{"num_key_value_heads": 5, "norm_place": "pre", "bias": "qkv", "final_lr_fraction": 0.1}
Each number is 128 + 32 x the weight over the matrix's rms, rounded and kept within 0 to 255. Layers, rows and columns count from 0.

# layer 2 attention key, 160x160, rms 0.174, rows 145-159, columns 0-159
[[148 117  68 111 115 166 128 143 129 135 178 163  61 197 134 159 118  71 141 108 143 141 142 161 122  90  91 150 111  61 115  97 151 136 108 169 127 168 171 118  67 124 109 119 149 171 127 164  82 164  97 102 135 143 129 102 127 139 180 200  65 113 170 104 130 205  94  76 127 163 181 130 165 103 117 135 145 182  50 102  76 144 186 114  39 150 136 123 146 123  87 137 161 165 142 131 146 110 158 137 174 155 110 104  92 120 172  66  55 136  83 136 139 123 129 160  95 153 106 103  90 146 137 129 102 141  47  93 134 113  78 181 100 154 146 169 118 162  57 140 118 126 103 142 121 118  93 173 164 168  52 110 135 144  90 183 130  70  75  88]
 [135 119 119 128 132 188 123 151 149 111 121  70 124 136 185 164  71 123 215 156 104 139 109 120 136 144 204 153 135 178 134 140 164 155 168  91 151 133  99 172 178 102 107 146  99 106  77 182  97 116 117  81 132 120  83 142  88 114 163 108 139 101 118  73 176  79 161 127 115  67 153 145 155 155 113  83 110 133  73 130  83 138  96 141 149 156 123 128 131 206  98 100 100 140  94 189  97 105 132 147 121 129 148 132 164 121 123 108 189 135 181 130 135  85  90 108 119 126 169 141 203  50 139  87 103 119 151 178  95 152 156 132 147 137  91  86 150 123 204 134  55 154 100 100 148 100 142 145 141  94 194 143 141 101  93  96 131 150 128 131]
 [111 164 109 156 114 122 137 148 161 119 132 162 109 137  43 156  80  92 157  94  89 112 179 127  95 136 144 120 124 123  92 163 134  78 163 152 198 124 143 138 121 140 149  65 169 141 115 165  86 147 172 102  99 149  74 140  83 172 145 116  95 188 218 109 141  95 143 130  89 162 156 140 221 168  92 123  98 141 113 190 144 137 128 149 128 164 122 126  75 176 112  59 130 149  62 123  95 138 176 178  85 142 146 117 113 123 105 135 138 100 112 132  92 121 139 128  11  85  79 126 191 101 148  97 112 187  69 138 133 139 146  94 162 152 134 131  93 169 119 146 115 115 110 138 122 117  80 182 135 102 159 145 156 110  96 176 134 133 145 166]
 [ 68 118 157 159 155 153  92 136 110 136 154 124 102 200  67 125  71  68  76 141 127 117 137 179 155 183 188 197 141  90 131 152 179 121  84 118 183 123 163 180  99 103 186 163 129 139  97 160 141 112 172 100 100 120 170 148 146  89 204 168  84 191 159  44 144 102 150  76  81  86 181 128 178 139 108 101 154 160  34 214  88 105 133 160 116 194  76 155  60 170 114 131 139 140  77 100  82  38 183 153  95 130 149 113 152 111 169 122 117 197  34 130  43  99 178 124   0  77  55  93  84 168 131 140 100 215 114 151 140 172 100 107 104 133 114 104 108 149  95 181  99 153 153 113 102 104 153 141  90 136 175 105 128  99  88 133 182 116  85 100]
 [190 119 128 130 108 166  73  86 101 130 196 153 157 128 142 122 171 152 135 181 116 153 154 172 180 146  80 136 154 170 178 131  34 141  78 135 163 117  73  84 101 100 108  70 139 109 118 109 148 133 116 100 148 202 147 153 103 140  97 167 163 104  55 165 115 134 120 161 101 151 126 109 115  82 138  85 101 131 164 103 108 128 167 101  62 117 104 100 183  57 108 107 105  85 172 137 181  88 126  55 117  97  83 154 134 124 105 115 131 112 146 156 142 191 151 131 176 131 145 176 108  80 158 140 160 118 136 108 126 131 148 144 158 140 108 174 123  80 178  87 191 123 111 157  83 183 158  67 163 170  66 141 146 157 147  75  82 154 151 100]
 [140  88  82 125 134 140 142 119 119 112 160 165 127  90 114  95 135 147 104  91 146  89 199  58 150  97 134  78 149 216 159  99  95 111 134 125  55 109 111 115  75  76 145 122 129 145 130 111 134 123  95 153 125 143 143  92 130 143  86 143 127  90  57 138  81 158  98  70 143 144  84  73 115 102 151 146 150 120 153  85 171 150 167 126 135 116 109 111 154  65 206 149  99 140 172 159 179 162 113  82 147 148 101 128 126 154 143 161 150 123  98 139 105 148 105 121 197 164 141 133 117 163 169 136 198  73 154 107 121 157 129 127 122 164 163  62 125 187 147  96 142 139 143 171 122 112 118 125 145 150  96 191  84 161 178 120 122 138 110 153]
 [147 185 143 107 114 103 139 131 121 139  88 107 143 113 166  75 164 142  81 147 186 114 147 142 120 139  72 145 142 103 162 112 129 129 136 127  44 157 105 147  86  98 158 151 116 148 143  76 160 150  87 221 157 106 145 114 131 142  67 117 123  75  87 178  69 152  85 133 165 124  99 133 115 115 148 125 123 147 140 138 204 175 169 126  65 136 148 124 181  89 102 125 102 143 172 124 175 144 105 134 136 117 103 140 108 136  98 159 128  78 152 166 191 187 106 140 186  70 136 110 123 178 163 131 127 108  99 174 144 105 126 100 157 177 149  92 144 108 138  87 185 148  93 103 156 162 119  80 138 149  89 193 150 182 104 158  99 109 121 142]
 [100 164 147 139 111 144 122 130 138 102 157 102 133 108 129 152 111 157 159 139 137 182 131 112 145 111 166 125  86 198 135 108 134 157 159 172 151 162 149 152 217 131 146 118 125 101  75 176  69 104 100  74 122 151 111 149 136  77 131 145 192  89 141  79 164 116 186 134 132 104 160 135 179 150 115  54  89  98 138 211  69 101  98 134 239 127  88 139 122 148 148  96 144  87  92 109 133 170 149 162 133  76 151 136 126  99 138 111 144 123 164 140  89  84  88 142  63 107 135 147 130  73 158  80 121 148 124 124 141  69 114 181 107 121 122 110 141 171 134 170  91 157 111 139 125 110 111  87 163 166 180  95 200  48 145 135 123 112 119 130]
 [138 107 110 114 136 135 121 162 110 117 154 131 142  92 131  96 129  83 115 145 154 101 145 133 115 124  68 146 146 162 117 125 120 115 113 179  78 128 100 102  74 136 113 135 159 139 186  90 123 115 148 140 150 147 165 120 174 101  84 154  77  77  74 122 114 172  95 113 138 112 101 118 139 117 173 153 132 131 169 123 160 156 194 129  54 105 166 118 111  80 137 162  67 126 197 103 140 124 137 107 134 119 107 138 129 144 127 138  93 109 124 126 107 150 112 148 147 116 112 120 100 180 104 159 133 141 119  83 146 141 115  80 141 131 141 165 162 126  89 110 189 151 119 123  92 121 116 152 101 148  43 151 117 181 107 163 135  97 106  86]
 [151 204 123 139 109 163  92 162 106 144 179 130 137 140 106  80  95  90  89  65 127  77 179 158  97 171  73 141 174  68 134 126 125 131 137 129 136 180 115 116  75 175 105 102 159 186 147  88 131 102 151 150 205 112 130 147 161  99 178 182 114 107 144 104 143 140 110 140 158  51  97 130 134 185 107 132 132 131  68  79 103 119 139  86  90 131 170 153 132  97 125 113 149 143 108 129 162  96 158 153 169 123 159 142 115 110 141 170 100 133 103 109  99 110 178 127  71 121 106 145 129 144 173 131  87 152 143 134 165 187 101  83 122 189 144 208 167  77  98 135 117 134 135  87  75  82 107 124 223 122  84 116 130 143  99 151 106 172 141  96]
 [ 59 131 134 147 140 122 111 176 129 122 178 160  73 189  93 141  83  87  97 129 119 189  76 130 135 117 163 173 131 109 114 109 202  84 129 123 189 111 169 137 153 135 151 197 141 111 132 166 120 127 125 111  83 145 164 142 101  99 182 109  89 181 200  48 169 138 182  54 154 111 172 161 175 165  85 136 154  88  95 171  29 116 111  92 199 146 140 197 123 168 147 108 141 132  92  92  92  70 162 105  77 173 114  95 169 117 130 148 101 147 109 158  59  42 219 120  48 140 110 140 101 118 175 109 140 178 150 111 128 166 132 122  99 106 140 107 141 149  90 151 124  70 133 110  83  85 108 154 103 101 161 163 101  80  78 175  97  98  89  63]
 [157 180 187  86 132 101 163 150 124 125  95 106 132 137 123 125 193 195 152 136 158  74 182 140 105 121  60  92 148 117 152 127  66 113 119 123 106 158  32  79  93 113 140  87 153 106 181  74 159 150  85 195 181 104 174 145 139 135  42 142 122 115  74 166  57 154 113 205 114 144 112 126  58 114 161 145 144 129 164 121 225 141 151  77 124 135 161 164 130  80 119 149  91 100 196 195 150  92  63 101 119 126  65 149 120 124  84 185 180  88 157 118 120 146 116 146 232 126 142 122 110 110 139 131 114  67 132 106 123 105 141 104 140 111 146 140 147 135 157  94 138 138 119 124 150 169 115 129 146  97  97 169 142 203 192  94 135 140 109 169]
 [ 95 132 132 159 144 133 141 161 137 134 121 153 108 166  61 128  84  67 109 141 118 161 124 121 153 132 174 148 129 110 130 111 168 148 114 166 198 135 167 160 181 143 162 135 146 116 103 194  84 110 151  82  89 143 120 145 108 103 157 134 129 207 234  83 117  77 161 106 139  93 157 128 154 152  73 114 140 131  99 163  60 101 127 152 210 136 111 145 126 192 122  80 168 139  75  83  97  87 147 185  40 133 129  97 160 109 154  89 124 217  89 115 110  61 151  96  43 131  84 176 132  87  94 116 133 139 108 150 119 159 152 166 144 125  83  97 112 102 139 146  64 150 115 145 124 102 121 137 145 124 148 113 168  91 125 136 121 154 112 143]
 [158 158 133 120 113 130 132 105 102 108 126 119 136 129 157 129 142 130 129  92 144  96 141 191 124 133  60 129 122 168 133 161 106 129 103 177 120 129  76 148  78 146 102  99 135 143 180  71 124 158 148 197 143 143 128 135 148 165  66 158 109  89  16 195  85 155  90 127 138 173 121 121 113 103 200 181 118 113 136  90 192 132 189 128  34 116 146 142 145  69 124 163  84 114 198 176 144 114 154 104 137 131  84 110  91 144 127 131 121  72 106  92 126 172 112 135 193 137 145 123 112 154 107 169 123  99 114 155 113 110 146 117 151 128 147 152 131 122 109  58 168 119 102 152 112 147 135 140 129 141  52 159 121 157 145 131  87 130 145 115]
 [123 105 167 131  86 109 150  96 159 141  93 118 165 146 155 167  99 174 171  91 116 106 160  74  96 121 201 138 140 144  80 115 119 128 118 112  99 151  78 127 114 123  82  50 104 108  73 154 101 141 140 126 112  65  74 159 100 157 105 105 177 133 156 106 161  38 213 145 117 135 137 191 123 138 115 149  99 106 138 120 155 145 105  98 217 148 180 104 144 148 135 104 106  85 143 162 130 100 105 116 166  77 123 148  84 174  98 149 154  74 180 106 176 148  70 163 191 112 118 130 161  27 126 112 106  65  90 147 101 129 165 130 189 116 136 127 168 103 154 175  75 105 126 134 156 141 146 114 160 146 138 146 125 100 136 119 169 138 175 179]]
# layer 2 attention query, 160x160, rms 0.196, rows 146-159, columns 0-159
[[ 60 104  60 130 100  41 135 161 136  75 122  95 176 119 101 138 106 150 112 115 179 168 172 117 130 120 146 120 151  76  89 156 178 119  81 160 116 136 105 107 128 189 153  53 103  61  69 167  83 113 160 135 136 118 112 140 126 126 121 141 167 177 129 135  41 167 114 164 133 145  85 131 151 143  87 134  87 105 139 138 146 133 158 150 166  74 162 146 106 108 162 133  97 129 149 114 139 153 112  74 142 115 140 131 110 153  39 161  80 139 112 103 201 124 121 169  49 155 128 132 244 144 186 110  89 125 183  95 139  84 121 144 144 160 117 116 141 115 129 213 161 160 195 193  84 141 138 146 119 134  99 135  90 125 122 104 122 145 120 100]
 [ 69  95 110 180 176 109 168 123 125 133 116 142 118 142 171 149 136 167 154 124 105 120  52 142 111  86 170 119 110 109 140  91 142 112 128  53  85 150 132 121 159 137  95 182 128 142 102 135 133 170 124 114 131  80 172 112 164 151 142 118 156  76 141 104  91 157  92  93 121  90 106 118  56 116 121 182 122 111 147 134  97  75 128 107 145 153 130 144 115 125 128 198 138 102 149 173 143 128 114 136 114  92 179 126 142  81 154  81 155 128  79  98 172 103 129  95 161 121 131 140  90 157 166 153  81 114 159 131 163 140 127 187 121 124  76  89 162 141 145 162 110 148 159  68 107 151 155 117 193 151 143  85  44 125 104  90 145 146 102  66]
 [193  95 138 158  79 113 159 124 195 145  97 166  62 169 130 139  94 107 197 125  86 199  80  82 108  60  91  78  54  97  79 136 179 131 169  76 137 113 158  98 145 135 131 108  83 189 165 144  92 121 138  15 126 124  87 178  93 141 159 129 160  87 188 141 111 174 102 134 162  78 116 110 149 112 167 102  54 127 181 122 119 142 113  85 144 158 113 130 137 129 163 107 143 172 152 146 103 206 133 169  76 182 114 120 145  99  85 164 167 120 150  81 251 122 130 112  80 220 204 139  86  92 173 129  58 138 183 126 111 119 126 209 151  99  80 169 183  88 141 111 189 111  72 102 151  98 116 128 120  63 141 105  84 109 103 155 130 159 151  96]
 [101 124 117  89 137 159 134  99  98 132 152  80 127  91 128 137 177 163 155 146 161 147 153 100 112  84 161 155  77  74 104 121 127  80  88 169 125 160 145 178  86 114 174 166 116 160 133 143  92 115 156 136  90 146 101  35 182 182 115  57 101 140 120 106 145 168  92 183 182 108 116 130 159 143 154 175 150 118 101 130 133 127 114 142 160 119 150  91 102 151 153 186 155 130  97 151 122 151 149 156 131 142 101  94  81 144 113 146 147  82 126  99 113 139 126 122 111  69 138  61 102 132 135 111 170 108 145 121 149 114  51 149  53 136 166 125 185 200  66 117  77 134 145 100 145 108 111 108  67 127 158 173 186 145 134 210 107 122 102 143]
 [115 126 147  63 150  95 106 147 135 144 150 117 116 104 154 185 145 129  85 140 120 124 144 172 101 124 117 153  92 107 116 161 120 101 126 109 148 124 153 132 116 196 120 101 161 125 141 145 111 129 189  98 131 156 136 194 105 113 122 116  59 153  90 155 126 100 156 204  71 182 144 173 133 145 163 117 138 175 171 131 158 106  87 134  79 147 134 161  71 140  85 142 147  85 144 126 129  96 116 107  65 111 153 149 162 135 171  89 109  95 126 100  90 134 119 158 149  61 114 111 152 134 154 163  78 167 120  91 144 110 126  82 169 147 109 109 109  86 101 164 124 184 156 171 140 159 181 120 136 103 112  31 137 112 140 115 137  85 194 164]
 [135  71 118 171 160 118 100 167 160 169 155 147 161  75 123 164 121 141 157 182  72 170 166  62  98 126 103 109 131 118  96 174  97 144 112 157 204 132 110  95 136 123  60 122  75  64 106 111  93 162 117 155 128 133 102 135 139 122  94 110 187 161 107 141 179 177  97 124 108 142 194  85 116  99 143 181 136 129 149  88 128 121 115 165 135 153 184 127  85 186 125 123 125 154 115 125  74 142 127  84 159 111 138  67 122 153 153  99 118 172 120 143  44 111 128 113 189 200  86 159 115 117 100 119 161 164 111 135 125  77 113 139 123 108 106 218 158 169 124 131 159 154 139 145 133 154 155 159 100 136  89  76 154 157  79 159 103 139 154 135]
 [137 111 110 100 151  76 121 101 139 131 159 108 121 129 163 205 130 167 158 140 107 130  97 115 129 149 156 102 123 132 121 144 182  98 105  84 171 138 115 156 116 138 150  71 132 101 115 103 126  99 145  93  92  99 126  88  98 132 168 109  67 120 149 106 108 133 140 115 135 167  73  95  88 134 129  93 108 118  76 129 147 195 129 114 118  97 213 112 141 157 164 150  92 152  94 168  95  91 104 121 111 139 133 199 123 117  93 109 107 178  98 113 169 198  95  82 191  96  77 136 157 184 106 155 105 134 115 121 171 129 155 185 111 151  66 111 102 125 141 113 145  75 171 129 142 103 152 132 121  95  82  71  53 157 142 137  66 156 108 172]
 [165 145 138 121 132 164 130 110 178 163 138 106 116 154 148 150 175 137 172 123 137 169 178 118  88 150 148  72 101 157 165 117 122 130  97  59 194  81 153 171  78 107 107 148 117 147  73  95 123 166 148  89 105 189 106 121 120 206 140 152 137 178 128 124  91 161  75 158 122 178 114 140  97  82 139  61 159 164 119 103 155  64 118  95 100 147 110 187 114 148 137  70 170 163 103 144 119  84 113 140 113 149 151  73 109 134 159 105  92 137 151 169 104 160 143 162 141 158 202 154  69 102 157 149  99 129 103 123 149 126 109 124  96 137  62  88  91 179 116 128  84  62 167 138 107 149 119  64 159 187 149 100 136 121 130 154 114 156 167 199]
 [ 88 109  84 132 137 101 206 122 119 104 101 139 119 135 156 116 148 123 118 166 116 161  88 172 176  75 166 136  90 158 125 135  86 116  69 141 166 127 122 149 138  98 134 156  96  91 117 148 125 130 139 113  65 142 129 147 133 155 134 152 115 123 141 159 130 119  97 137  76 162  95 120 178  46 123 104 114 169 138 161 169 104 167 149 105 108  93  82  96 166 147 161  63 139 148 116 123 129 117  95  99 180 145 143 109 128 110 123 118 129 114 163 138 121  80 100 155 114 153 153 125 166 134  96 188 172  91 138 141 152 132 176 143 111 161 120  94 168 170 143 126 146 109 120 201 165 145 181  80 108 160 181 145 139 129 141 143 116 111 134]
 [184 155 127 148 100 151 203 123 110 102 145  99 141 123 133 106  87  81 146 112 165  64 189  97  82 125 111  58 105 209 119 177  87 202 167 125 172 168 126 198 114 147 153  74 137 153  95 140 146  87 148  53 112  80 131 115 177 153 116 178 142 120 148 128 128  93 108 167 108 177 154 141 119 130 138  84  82 162 128 168 170 130 123 120 127 127  98  92 130 118 135 126 106 135 112 127  96 153  40 137  96 127 145 173  83 172 123 132 157 121 114  84 176 159  66 137 127 137 123 150 169 158 114 157 159 143  49 160  95 135 154 179 129 117 122 151 125 126  93 135 136 197  56 136 109  82  88 149 145 126 156 113 141 105 140 127 174 155 175 131]
 [146  76 128 117 153 146 113 141  88 181 125 113 136 140 181 183 121  81  97 104 119 164 124 162 118 128 151  98 153  80  98 115 111 197  96 108  94 125 177  86  86 101  92 171  77 105 178 176 184  94  79 118  71 200 101 116  65 176 118 108 169 113  89 121 161 131 151 134 123 180 176 102 102 136 161 181 154  79 138 111 140 122  84 123  82 111 138 123 131 113  60 116 143 135 174  78  76 192 196 104 135  87 143  90 182 159 193 162 143 105  97 155 173 138 168 136 105 138 144 101 121  98  75  87 196 196  54  95  91 141  92  51 121 175 155 146 166 109  76 148 138 104  90 150 100 165  92 141 132 164 100 138 132 121 142 171  61  93 171 167]
 [154  99 121 140 107 106 220 146 150 157 145 115 127 126 179 177 104 137 173 126  88  91  82 108 120 168 152 141 103 157  96 103 142  62 115 111 140 106 135  95 134 126 121 104 170 115  98 135 156  89 170 121 203 137 129 125  98 105 142 134 113 125 118 138 218 171 101 219 109 157  99 133 112 149 141  96  52 122 101 156 156 109  82 142 127 108 117 126  99 128  93 100 131  91 107 176 165 141 152 128 200 211 127 171  68 163  95 220  87  51 109  99 172 125 147 161 124 118 128  81 121 183 184 143 123 187 112 143  90  81 155 242  74  80 127 128 165 160 116 137 118  53  68  83 107  57 171 122  77 125 132 153  24 110 140 129 153 147 113  83]
 [116  93 100 127 164 170 139 146 174 157 105 104 139 140 116  85 212 162 141 143 145 124 205 101 121  80  87 131 131  78 129 105 126  68 124 125 116 105 183  75  51 121  52 211 118 106  73 140 191 128 127  75 114 146 146 124 128 114 130  91 126 133  94 104 174 163  82 185 119 183 155  69 147 130  61  95 181 113 124  60 109 127  67 171 127 125  88 131 159 121 102 107 193 126 123  87 109 151 126 137 144 103 222  52 167 115 112 161 120 132 125 205 111 113 163 169  85 122 187  96 115 102  97  83 163 123 138  33 102 176  66  95 104 125 159 148 204 181 167 191 140 147 185 129 139 190 135 113 111 143 117 156 127 152  98 138 164 179 152 163]
 [ 86 134  92 119 234 139 150 113 142 113 103  36 101  92 148 175 210 143 150 150 120 146 131 144 136  85 104 107 191 106 219 128 173 165 127 178 145 142 110 123 100  78 173 183 107  84 157  98 175 113  53 179 168 138 125 107  68 140  90 122 126 131 114 114  65 156 114 131 117  83  97 153 142 105 133  84 185  75 104 132 135  86 109 155 127 105 165 123 121 107  34  76 184 129  92 144 209 174 143 177 110 174 133 102 113  97 161 111 143 134 126 150 160  63  98 122 182 132 158 143 118 125  52 143 122  95 183  98 112 134 131 112 127 132 124 168 157 126 181 125 158 132 162  64 138  86 116 145 129  61  86 117 136 108 158 109  89 120 128 145]]
# layer 2 attention value, 160x160, rms 0.187, rows 128-134, columns 0-159
[[169 160  14 143  50 150  93 146 200 145 117 114 128 190 131 174 205 177 159 144 175 120 101  41  90  86 180  83  92 167 202 211 122  84 142 104  82  95 161 133 130  41 205  83  93 125 121 141 139  62 168 142 130  87 142  90  65 162 112 141  66 145 158 123 150 105  88  88 149 123 119  84 116 148 103 166 172 125 129 118 131 104 134 134  89  84 139 165 105 165 131 125  67  75 179 106 150 124 152 112 104 154 188 113 135 119  77  56 119 121 108  99 236 137 133 133 162  61  53 138  60 150 110 104 172 123 148 175 120 164  80 168 191 116 161 111 149 169 154 164 194 143  97 189  62 174 103 115 110 129 175  94 154 152  95  99 120 153  88 164]
 [129 154 131 166 153 130 113 131  74  52 125 104 195 113 119 164 129 118 124 155 177 200 117 149 152 169 133 100 136  75 130 187 105 120 127  96  88 150 133  91  99 122 114 141 149  89 100 174 101 118 168 160 110 142 152 173  90  91 111 176 120 179  66 108 124 102 117 131 182 141  64 117 119 137 107  74 116 115 141 170 116 116 105 127 122 141  58  73 135  99 146 146 179  96 113 229 122 240  65 198 128 148 114 132 153 109 133 151 122 152 111 116  81 162 217 134 121 112 124 105 164 132  82 132  99  93 115 115  64  67 144 161 121 181 118 131 132  91 117 146  94 144 155 138 160 102  90 138 158 165  91 255 170  78 140 161 107 159 144  62]
 [132  74 121 222 132 181  75  92  80 137  85 143 166 160 135 138 129 137 148  97 155 154  84  95 135  73 127  79 116 108 101 162 189 119 206 148 122 148 121 112 106  51 190 137 128 159  99 147 114 121 127 162  91 194 161 148 123 132 134 106  72  85  78 150 152 112 125 124 102  98 151 105 178  99 109 110 123 158 151 110 117 141 115  14 124 113 166 177 123 126 167 146 109  80 158 123 154 122 170 157 123 220 114 132  97 200  88 141 130 141 127 133 201  98 139 114  70  99  77 180 163 137 148 108 143  74 149 148 115 153 100 100 203 116 204 141 104 179 155  62 123  99 103 158 100  91  85 167 121 127 156 112  95 125 118 117 141 138  32 146]
 [125  97  98  61 132 108 123 114 138 139 181 116 138  90 132 115  93 147 130 168 203 158 135 139 154 174 101 130 174 127  52  71 120 113 112 125 157 158  76 177 145 106 106 119  87 157  81 123 112 131 183 122 154  97 129 125 181 177 185  99 160 123 122 195  28 131 169 120  78 141 205 109 148  96 151 106 102 148 141 100 150 146 124 120 175 103 102 172 179  77  52  48 137 205 178 104 101 126 128 169 135 117 118 106 174 153 211 164 138 164 122 129  80 135  37  33 104 141  90  37 134 130  90 168 138 150 140 131  81 100 149 143  58  98  80  87 126  65 122 109 113 127 106 137  71 159 110 121 140 158 162 175 183 167 182 151 182 156 117 125]
 [ 96 141 207 165 184 134 131  71 110 124  52 170 151 133 133 175 139 147 171 130 164 122 115 189 118 100 150 143 124 124  61 147 118  60  74 122  69 108 139 114 130 158 209  94 174 110 133 128  78  92 127 127 122  96 156 147 113 154 149 133 148 128 145 120 102 102 110 100 127 171  94  79 196 139 118 116 136 121 146  85 120 146 104 136 135 145 140  82 133 106 194  96 106  79 153 145 144 110  72 204 192 130 112  72  92 127 141  78 134  95  98  97 207 145 200  84  97 125 147  89 109  91 101 153 137 196  64 110 118 196 168 168  57  89 155  60 106 145 144 108 154 106 108 222  56 159  84 188 189 132  80  99 162 106 137  75 145 200 178 128]
 [107 127 146 115 214 116  89  91 152 141  98 105  49 198 109  67 170  83 148 101 158 156 141  91 149 164 133 131 118 163 109 146 146 184  56 195 132 182 143  44 111 142 158 194  99 190 109  86  85 122 145 153  82 100 171 151 167 163 148 139 145 146  75 145 176 149 144 179 164 154 134 137 135 207 108 146  96 173 138 113 172 135 152 145 169  84 142  81 180 240 113 128 104 155 141 105 151  61 167 131 110 132 147  88 189 169 181 100  95 118  52 165 118 102  47 127 143  97  86 173 118 101  78  57 112  47 171 145  96 150 123 141 100 124 145 112 155  83 169  53 101  98  86 111 158 110 120  90 167 163  87  37  51  89 108 124 158 174  90  69]
 [ 72  86 154  84  82 191 135 119 192 109 160 141 140 192 147 110 152 109 134  14 111 154 117 187  75 116 143 129  80 163 223 136 131 190  96 143  87 179 206 102 152  77 172  61 163 174 108  83 132  89  91 109  72 107 182  96 161  85 142 223 172 144 149 156 173 153  44 171 151  61 138 151 151 134 101 161  79  80 155 122 177  48 152  85  73 110 159  99  67 211 112 140 120  94 115 122 124 110 167 161 143 130 156 133 136 121 136 138 115  38  87  30 149  91 163 161 118  92 171 165 136 160  71  77 118 149 206 148 103  98 166 120 196  83  97 101 150 131  77 197 157 158 107 107 157 184  98 168  95  97 135 138 135 113 175 142 120  60 159 186]]
# layer 2 attention output (transposed), 160x160, rms 0.155, rows 128-134, columns 0-159
[[103  87 142 145 130  95 164 101  87 141  40 108 123  99 165  98  80 151 122 117 152  76  75 187 124 122  96 122 101  77  82 158 116 165 142 141 175 191 141  92 170 134  52 190 215 118 121  88 163 149 124  74 207 117 137 107 172  38 188 181 115 108 108 141 168 125 113 193 125 167 179 133  71 141 155  71  95 122 156  75  53 127 114 128 151 142 153 166 131 150 139 167 128 161 144 178  87 128 150 162 166 171 113  88 149 126 120 121 105 214 134 115  39 140 128  43 118 190 172 138 167 168 118 182 151 106 111  68 179 135 130 125 187 127  84 134 112  86 149  69  64  86 149 115 174 188 122  45 134  67 114 167  86 109 173 151  87 138  82 144]
 [ 79 181 164  82  73 155 150 171 145 213 164  77 107  90  85  68 125  62 165  89 138 147 107 104 123 134 144 124 163  35 168 109 151 127 139 113 138  93 119 207 115 127 171  90 138 126 186 110 188 114  90 121 100  72 109 152  74 123 148 131 138 151  94 179 126 168 145 140 189 102 108 157 142 121 155 157 138 151 134 147  71 162 116 118 159 135 105 146 124 114 127 132 103 133 135 126 192  94 195 105 131  51 173 121  97 140 129 130 117  71 149 209 215  96  71  98 121 164 128 182 121 161 122  96  74 170  82 160 182 160 114 125 114 151 121  77 145 136  78  63 141 115 181  65  74  79 100  96 130 116 145 100 175 178 123  63 155 107 141 167]
 [180 163 154  68 111 130 176 158 179 109 111 110 132 113  93 140 152  79 132 122 114 152  68 139 110 141 157 113 125 132 100 140 137 164  65 118 140 112 143 158 127 141  82  88 105  81 112 114 159 182 111  80 159 110 162  94 110 151 117  81 124  89 126 115 122 124 138 109 155 171 114  81  51 186 118 146 178 140 104 127 124 101 138 152 145 152  87  55 160 117  89 126 137 126 130 192 136 134 115 115 142  96 137 160 188 117 133 147  92 195  93 218 123 125 139 112 159 141 146 101 113 160 116 116 137 126  84 129 148  75 151 101  98 135 151 131 156 112  60 113  72 119 137 154 157 188 100 114 143 140 141 121 108 169  88 170 168 191 197  96]
 [125 174 107 156 102 151 139  64 113 128 156 139 102 149 110 137 109 126 165  66 199 126 157 148  58 177 158 145  69  73 134 175  95 194 221 171 124 116 219  69  89 129 127 175 143 103 148 111 103 122 120 170  99 160  97 161 108 182 140 115 124  90 137 123 140 117 116  24  90 138 120 168 142 103  99 146 145  67 124 163  87  59 206  82 122 153 151  54 137 111 152 249 102  81 111 168 141 156 141  95 141  61 107  99 161 153 117  56 161 104 120  93 145 144 176 198  93  84 207 148  84 106 166 114 133 102 104 108 123 145 117  88 177 178 154  94 133 129 102 125 150 144 121 156 132 126 108  87 173 125 124  78  88  91 117 138 147  92 142 181]
 [161 104 102  65  99 133 203 133 108 176 111  32  66 104 163  77  80 106  64  65 220  76 138 129 136 183 125 133 136  91 128  95 146 147 152 121 154 149 104 108 165 116 116 117  67  94 129 150 101 164 115 137 116 140 147 117 136 153 136 201 210 216 160 142 109  89 128 139 139 130 131 136 179 110 199  77 137 169 186 137  80  82 167 117 109 142  95 173 129 148 111 104  92 195 141  83 127 161  87  41  89 137 145 179 140 147 126 132 108 179 122 167  87 132  16 111  90 123 110 131 106 183 135 130 151  84 180 173  92 123 121  59 230 163 109 166 112 145  82 108  83 158 134 130 147 121  90  98 189  99 126  97  88 148 127 205 165  87 158 160]
 [135 159 119 159 114 112 143 175 150 146 113 133 221 143  81 177 129 153  54 155 139 177 110 173 148 104 141  91 151 106 106 178  83 119 123  72 125 134 174 183 188 135  90  85 115 135 121 140 183  54 120  24 146 122  99 134  85 136 192 143 144 122 123 116   0  98  80  74 149 140 121 118  35 104 141 141 142 105 122 149 102  92 172 181  95 179 165 151 154  34 149 131 122 168 186 140 128 153  84 127  80  71  97 175 141  98 100 135 122 163 158 114 177 142 201 127 110 161 136 168 159  89 124 123  97  99 124 173  91 100 164 120 179 107 112  75  72 207 143 210  98 172 139 149  50 179 161 168 119 112 154 152  63 146 107 157 115  75 158 175]
 [133 112 130 165 197 102 145 148  73 107  64 104 116 138  76 137 182 158  44 213 165 114  78  89 169  94 163 125 166 109 123  41 154 101 142  88 137  97 111 164 123 132 140 218 151 113 171 112 138 130 112 137 197  72 133  81 103  90 177 101 136 140 154 175  86 110 157 127 159 130 132 129 109  90 199 118 119 135 116  76 151 185 121 136 148 152  70 195 108 114 186  57 161 117  90 135 172 111 109 100 167 175 106 122 145 132 160 137  91 132 125 161 162 189 156 142 109  96 108 131  27  75 189 156 173  84 118   6 105 116  89 152 135  63 226 149  98 123 107  70 132 165 119  80 145 120 153 124 108 169 144 140 127 116 154  75 112 153 125 109]]